config.toml
num_hidden_layers = 12
hidden_size = 128
num_attention_heads = 8
num_key_value_heads = 8
head_dim = 32
intermediate_size = 320
vocab_size = 2773
hidden_act = "swiglu"
norm = "rmsnorm"
norm_place = "out"
norm_eps = 1e-05
positions = "rope"
rope_theta = 31900.0
rope_fraction = 1.0
qk_norm = true
attn_scale = 0.177
bias = "none"
tie_word_embeddings = false
parallel_block = false
init = "normal"
init_std_qkv = 0.0558
init_std_o = 0.00806
init_std_up = 0.0558
init_std_down = 0.00721
optimizer = "soap_variant"
learning_rate = 0.00434
beta1 = 0.95
beta2 = 0.95
weight_decay = 0.061
lr_head = 0.00496
max_grad_norm = 1.0
warmup_steps = 135
schedule = "wsd"
decay_fraction = 0.831
decay_shape = "linear"
final_lr_fraction = 0.1
batch_tokens = [16384, 32768, 65536]
max_seq_len = 1024
doc_mask = true
train_tokens = 126800000
max_steps = 3886
dataset = "wikipedia_en"
Each number is 50 + 10 x the weight over its row's rms, rounded and kept within 0 to 99. Layers, rows and columns count from 0. The size before them is the row's rms in percent of the matrix's.

# layer 9 MLP gate, 320x128, rms 0.197, rows 128-144, columns 64-127
103:55 45 47 46 43 75 51 32 49 52 37 64 47 44 50 60 59 62 50 53 51 52 45 48 29 43 59 48 54 50 66 64 47 45 44 50 58 51 43 38 44 38 58 43 70 75 66 55 49 41 48 44 63 37 40 62 47 65 56 58 58 60 65 53
090:49 44 61 70 42 54 52 61 48 51 42 54 35 43 47 55 71 58 49 40 49 53 48 37 60 51 54 49 64 46 56 31 49 64 55 51 49 48 38 53 56 47 35 54 63 47 34 46 50 52 49 53 69 50 48 47 58 52 55 55 51 58 52 40
100:44 57 37 35 47 56 45 72 35 55 49 35 43 52 49 56 49 65 48 63 54 51 40 37 40 42 43 62 36 53 67 48 66 53 56 37 51 62 50 55 26 50 28 51 50 53 50 32 32 59 54 51 48 56 47 39 43 40 50 52 31 56 51 48
100:59 52 54 54 51 35 26 59 49 44 49 58 33 43 62 45 44 46 31 44 72 36 53 46 36 71 44 57 41 51 53 49 53 46 33 27 43 52 63 48 67 55 54 47 46 42 60 44 50 58 41 66 53 49 48 56 65 59 59 66 46 50 46 32
093:41 55 74 51 53 64 64 43 60 59 58 52 49 38 56 37 46 60 55 42 57 59 64 44 53 44 38 31 59 51 47 52 61 54 36 58 56 52 30 59 57 51 52 50 53 49 43 44 65 31 46 64 45 46 52 60 69 54 43 55 55 42 46 53
108:51 54 55 62 57 53 57 52 33 46 20 64 47 42 53 51 72 57 44 41 42 65 39 44 54 49 60 55 57 53 61 58 61 51 68 27 48 53 32 48 32 52 36 47 50 35 50 53 40 46 41 39 49 39 56 23 51 57 56 43 52 51 68 53
098:26 48 40 57 51 65 66 42 48 56 61 43 42 43 43 54 58 60 51 66 64 72 67 44 38 57 32 45 59 52 48 48 28 48 79 59 48 43 39 52 62 53 44 52 66 57 57 32 53 53 47 61 57 35 41 63 61 58 54 48 50 48 41 42
107:50 40 46 55 50 50 40 35 53 53 73 36 65 44 47 47 76 58 38 29 51 59 53 53 46 50 48 43 49 54 59 51 44 54 48 42 49 43 51 50 39 36 39 46 65 65 45 42 51 75 69 61 43 57 53 50 58 55 42 42 59 55 36 77
104:41 50 35 65 43 46 62 74 57 22 54 37 41 60 46 48 57 62 49 45 63 44 56 49 52 54 51 44 40 64 26 49 54 48 42 37 60 60 51 40 55 61 54 65 60 65 63 53 34 43 54 43 44 39 50 45 61 60 52 57 37 56 40 45
099:56 48 46 71 53 29 52 45 60 44 41 67 56 55 30 44 43 45 58 66 50 45 38 65 36 53 58 47 64 49 47 51 36 25 33 48 40 53 42 56 47 52 64 50 50 55 58 46 48 47 54 49 60 59 50 60 40 67 62 57 53 50 47 49
099:42 44 50 46 56 57 59 58 47 61 44 43 43 47 44 60 17 31 58 57 52 46 63 54 57 45 52 51 57 49 62 37 56 31 63 49 54 43 48 53 56 52 19 59 73 47 47 45 40 57 60 30 67 53 58 59 20 59 55 40 58 50 60 52
097:59 53 60 31 54 58 51 74 52 38 45 48 46 50 54 54 80 41 45 48 60 46 50 38 53 49 55 54 35 54 62 33 55 44 55 69 54 43 52 47 50 40 46 47 36 69 57 47 45 56 30 67 53 46 56 61 64 48 66 54 44 54 55 46
101:34 40 36 44 54 72 38 60 52 55 31 54 40 54 44 57 48 34 65 53 50 75 53 48 48 35 50 54 51 55 61 49 41 54 47 53 67 47 56 35 42 48 46 61 44 50 43 47 60 51 47 42 47 27 27 70 51 47 42 62 62 63 52 58
096:48 51 38 50 38 47 55 43 53 57 47 58 50 58 34 33 42 38 62 27 54 50 52 38 50 50 41 64 54 51 41 46 50 52 43 56 40 23 42 31 40 46 46 50 60 57 60 59 40 59 48 49 71 48 45 67 30 51 55 55 63 45 43 51
102:52 61 54 47 61 54 36 64 55 51 49 49 56 45 33 47 44 46 54 46 68 57 50 57 27 43 68 49 53 39 36 38 35 64 59 78 63 39 51 46 55 63 46 56 59 49 59 53 58 61 49 44 40 42 43 43 65 52 48 43 42 51 40 57
086:33 43 51 60 39 62 46 47 56 53 29 60 47 54 46 50 60 42 60 48 59 36 45 69 48 69 49 57 37 49 48 50 59 54 56 40 39 34 56 52 46 61 64 42 45 56 72 52 43 45 58 50 55 34 50 44 34 46 47 51 44 42 54 56
094:49 38 49 38 55 62 55 49 37 33 41 55 61 49 63 54 61 65 68 52 50 50 52 54 59 59 45 49 34 42 56 58 50 43 41 39 40 65 49 42 65 39 45 67 48 71 66 55 44 41 55 56 35 60 49 71 36 49 35 55 55 37 66 51
# layer 9 MLP up, 320x128, rms 0.215, rows 128-144, columns 64-127
102:46 21 54 40 51 52 55 36 51 43 50 61 41 42 53 54 34 43 48 62 51 53 46 61 50 46 48 49 55 47 45 45 50 58 38 46 66 54 30 37 47 44 52 60 58 62 60 50 50 59 40 67 56 50 50 76 54 68 58 65 59 66 52 44
098:48 51 42 55 70 49 52 47 47 62 48 53 43 59 51 36 48 65 49 39 52 34 56 37 35 29 39 42 54 49 52 63 65 52 28 45 55 57 44 33 29 37 32 35 45 61 53 49 43 41 31 64 48 48 66 47 49 46 35 38 45 48 44 46
090:60 36 47 46 52 62 45 49 50 54 46 56 36 42 50 61 51 59 48 36 50 57 59 53 43 46 57 55 39 46 57 42 32 54 60 44 40 56 58 60 46 58 41 37 73 48 53 48 54 71 68 44 56 38 48 70 51 50 43 53 55 58 57 53
094:64 28 46 59 51 62 49 47 56 64 45 53 48 51 36 49 31 46 52 36 49 53 37 62 42 64 43 50 45 47 53 55 44 55 64 63 36 36 50 64 75 53 57 57 41 55 60 51 64 50 50 45 52 47 61 40 61 51 61 52 63 49 42 54
091:47 43 56 28 66 58 56 30 52 50 52 59 41 53 61 60 68 59 63 46 48 49 47 57 57 44 45 46 55 32 49 64 54 46 72 55 48 69 42 52 68 47 40 45 64 68 53 52 46 44 32 50 59 54 52 41 37 42 54 47 65 41 51 56
109:53 50 39 51 41 52 49 56 65 43 42 30 36 36 60 40 46 44 49 38 45 59 49 57 47 50 39 39 34 46 57 55 71 62 51 48 56 52 44 61 32 56 54 37 60 63 65 57 57 47 47 49 70 47 44 37 49 54 66 50 51 54 49 51
101:45 46 70 50 65 49 30 64 50 58 63 57 48 65 50 37 41 53 53 36 27 59 54 47 52 38 60 57 48 53 60 62 48 11 42 69 50 38 49 38 43 44 54 46 44 50 62 47 44 41 44 36 40 65 60 50 46 40 45 52 47 36 57 54
100:41 43 39 45 42 54 47 47 55 49 52 64 51 56 55 49 41 51 47 44 64 53 51 57 32 36 37 57 49 53 35 27 53 48 47 43 62 51 50 60 36 49 46 48 49 52 46 47 63 54 58 38 63 50 56 34 53 46 47 34 61 56 62 45
102:64 34 30 42 52 44 39 46 44 58 66 43 37 50 58 24 60 57 55 59 51 74 47 31 47 47 39 55 63 40 62 44 50 40 54 31 46 57 51 51 44 57 65 51 47 53 68 36 55 64 45 46 50 54 42 53 48 38 50 43 54 52 58 52
106:51 45 52 39 62 54 31 48 55 57 53 47 31 48 34 55 62 50 51 24 58 55 44 60 36 48 64 35 47 56 60 52 51 57 31 42 47 50 61 62 53 33 40 38 55 52 49 58 49 56 48 63 64 58 49 42 68 48 47 45 53 54 48 58
097:44 49 48 54 27 53 37 39 52 48 47 57 53 53 51 69 64 45 57 60 65 47 49 44 55 60 51 52 57 42 69 49 44 56 50 72 21 48 51 64 42 58 52 48 53 45 64 49 44 29 56 45 60 40 51 43 50 47 46 33 39 37 57 47
100:36 67 61 36 49 36 52 52 32 43 58 38 60 36 63 55 44 34 47 47 58 62 46 63 66 49 36 48 38 45 54 60 40 49 54 44 56 39 49 67 60 52 50 42 38 49 48 50 47 49 47 42 62 55 54 43 57 63 41 53 44 37 45 64
090:53 44 62 68 47 42 59 35 44 39 52 41 37 53 42 56 32 68 49 32 53 39 49 32 47 44 56 70 53 65 47 68 54 35 46 40 50 66 36 41 34 66 53 63 55 48 45 60 49 52 38 43 63 62 45 56 46 36 35 39 38 59 50 59
092:59 53 55 45 50 64 55 32 28 41 49 54 49 42 56 74 43 65 56 60 45 43 44 47 50 40 52 55 24 36 60 57 48 27 43 59 46 39 36 69 43 50 47 55 53 39 71 52 37 44 53 56 59 52 62 61 55 43 65 47 59 45 66 69
101:53 49 50 59 42 48 54 55 53 63 70 48 55 41 17 50 71 53 51 51 42 52 41 36 61 55 41 59 40 50 42 37 46 35 60 42 47 44 63 49 54 68 47 50 46 48 56 39 55 72 49 34 43 44 42 65 55 35 51 43 58 59 49 43
099:53 54 53 56 18 58 71 54 38 48 50 50 70 49 75 53 45 58 61 61 50 59 51 44 60 52 49 42 53 43 56 44 45 58 58 49 57 51 37 40 57 54 40 44 59 36 71 48 69 52 60 49 52 44 45 38 45 65 64 43 38 48 46 61
105:53 50 47 32 54 43 53 28 43 50 39 62 52 40 67 57 45 61 63 31 73 48 45 46 49 42 44 59 36 62 44 43 51 46 69 57 49 56 44 29 46 40 44 42 53 56 53 55 44 47 34 56 46 42 59 30 25 62 48 62 54 51 50 51
# layer 9 MLP down (transposed), 320x128, rms 0.205, rows 128-144, columns 64-127
092:58 34 51 55 54 75 44 46 48 76 61 61 48 70 53 51 57 52 49 57 52 35 42 42 44 55 49 36 53 57 46 62 48 38 28 53 68 53 38 60 26 61 55 45 66 54 57 53 54 43 49 56 52 63 33 45 52 33 43 64 49 46 61 55
096:57 47 50 44 39 47 38 49 47 45 54 42 44 41 55 55 36 46 56 71 52 57 54 54 54 35 61 44 56 52 61 51 61 52 31 63 66 34 39 31 54 71 52 46 51 36 59 43 60 62 56 63 62 38 50 68 74 53 41 33 42 42 66 65
077:49 57 47 49 48 70 44 60 55 61 68 44 47 48 41 36 51 77 61 46 47 52 37 48 48 50 52 43 43 52 46 46 56 21 45 51 46 40 49 52 00 59 55 52 41 50 49 47 52 42 47 49 49 40 43 56 55 54 65 38 52 45 48 48
094:44 48 63 55 52 35 45 55 50 57 55 53 37 38 33 46 58 47 43 35 40 49 46 53 35 33 43 47 46 50 65 70 34 53 42 50 57 54 39 33 48 48 58 63 49 49 58 57 56 49 52 45 47 56 54 64 49 43 76 43 52 56 39 70
101:62 48 32 39 39 59 38 47 28 56 53 55 56 54 37 50 47 45 51 44 36 46 53 56 40 57 62 48 56 45 42 64 45 52 50 50 46 40 52 53 49 40 50 51 51 60 39 35 51 39 33 69 56 62 48 42 46 69 41 56 46 43 30 46
110:54 65 49 43 50 42 49 57 40 48 48 60 27 39 60 46 58 32 45 26 56 53 62 67 58 57 45 48 45 50 40 55 31 51 28 41 47 41 45 54 52 09 38 52 62 41 60 50 59 47 51 59 50 52 51 41 40 42 51 57 50 49 59 48
109:55 44 56 56 56 47 54 42 51 49 47 53 60 41 38 63 51 42 63 48 46 33 53 53 66 64 25 54 42 63 38 62 50 48 37 34 63 36 50 48 61 55 61 43 32 62 53 47 44 40 51 56 47 56 41 48 50 59 43 59 53 45 51 62
093:33 34 51 59 47 51 41 57 60 48 56 50 49 39 76 46 50 51 61 70 63 41 58 53 38 50 41 51 42 55 46 35 51 51 38 50 55 60 48 36 47 54 52 47 56 49 40 56 39 67 49 44 39 45 31 55 50 26 53 47 45 49 55 46
107:42 67 64 65 50 54 44 50 60 67 52 50 45 50 52 33 44 38 29 69 52 75 40 64 43 50 49 58 49 49 39 41 59 52 50 50 46 58 45 47 45 48 50 35 30 52 44 54 53 53 50 40 61 42 51 58 52 51 46 53 59 49 57 35
105:40 43 52 62 45 41 54 51 57 70 56 37 44 47 28 37 59 46 50 43 41 30 59 64 61 59 42 53 43 45 56 51 56 47 30 34 36 44 48 69 50 36 52 60 38 40 40 53 60 61 40 51 48 43 49 47 64 38 36 45 55 46 54 50
096:56 59 45 47 45 60 51 54 49 51 56 48 56 28 65 73 58 26 47 55 67 46 62 44 45 48 55 43 45 49 44 52 55 35 60 47 66 36 75 53 56 59 52 32 46 51 58 47 60 60 51 45 37 58 72 37 56 52 40 58 50 51 34 71
100:41 67 48 57 40 40 72 62 77 38 46 51 61 59 46 49 69 57 45 42 53 57 47 70 46 37 44 50 40 37 46 49 33 45 58 47 69 64 39 46 49 49 61 53 63 44 62 35 51 46 47 45 41 42 62 36 53 53 63 46 40 41 46 45
081:52 47 63 56 43 30 60 49 55 49 56 39 60 49 42 51 52 87 41 45 44 35 45 63 42 28 51 65 52 40 47 48 52 30 46 43 58 56 48 70 35 48 61 49 55 46 48 52 45 61 62 59 54 59 57 49 41 73 51 41 55 37 68 41
095:51 30 58 44 33 49 46 39 50 54 37 42 62 63 40 37 58 44 45 40 43 47 53 58 46 46 54 47 39 61 62 61 65 45 54 55 52 57 50 50 32 53 66 61 41 44 41 48 53 46 51 62 37 47 54 34 56 49 50 58 35 52 45 37
105:46 72 21 61 41 46 49 54 54 44 43 59 51 49 58 59 58 49 48 56 64 52 59 47 49 42 52 55 44 62 66 42 59 48 52 49 76 56 60 70 52 57 42 39 61 63 54 55 52 52 49 50 34 56 51 43 45 45 50 66 49 61 50 35
103:56 40 59 38 58 45 54 43 53 58 56 38 51 48 41 47 46 36 50 66 67 50 38 52 49 43 66 66 46 36 48 47 57 55 51 46 46 56 39 51 55 43 47 43 48 51 20 57 42 49 41 58 51 50 68 66 53 32 52 46 67 41 30 71
101:51 50 65 40 50 50 31 62 61 78 54 56 50 43 42 44 57 58 47 33 56 49 57 53 54 37 50 49 74 70 46 47 44 44 40 32 50 62 52 53 32 66 54 56 42 60 59 61 45 44 47 41 28 56 50 41 39 62 43 47 43 61 45 35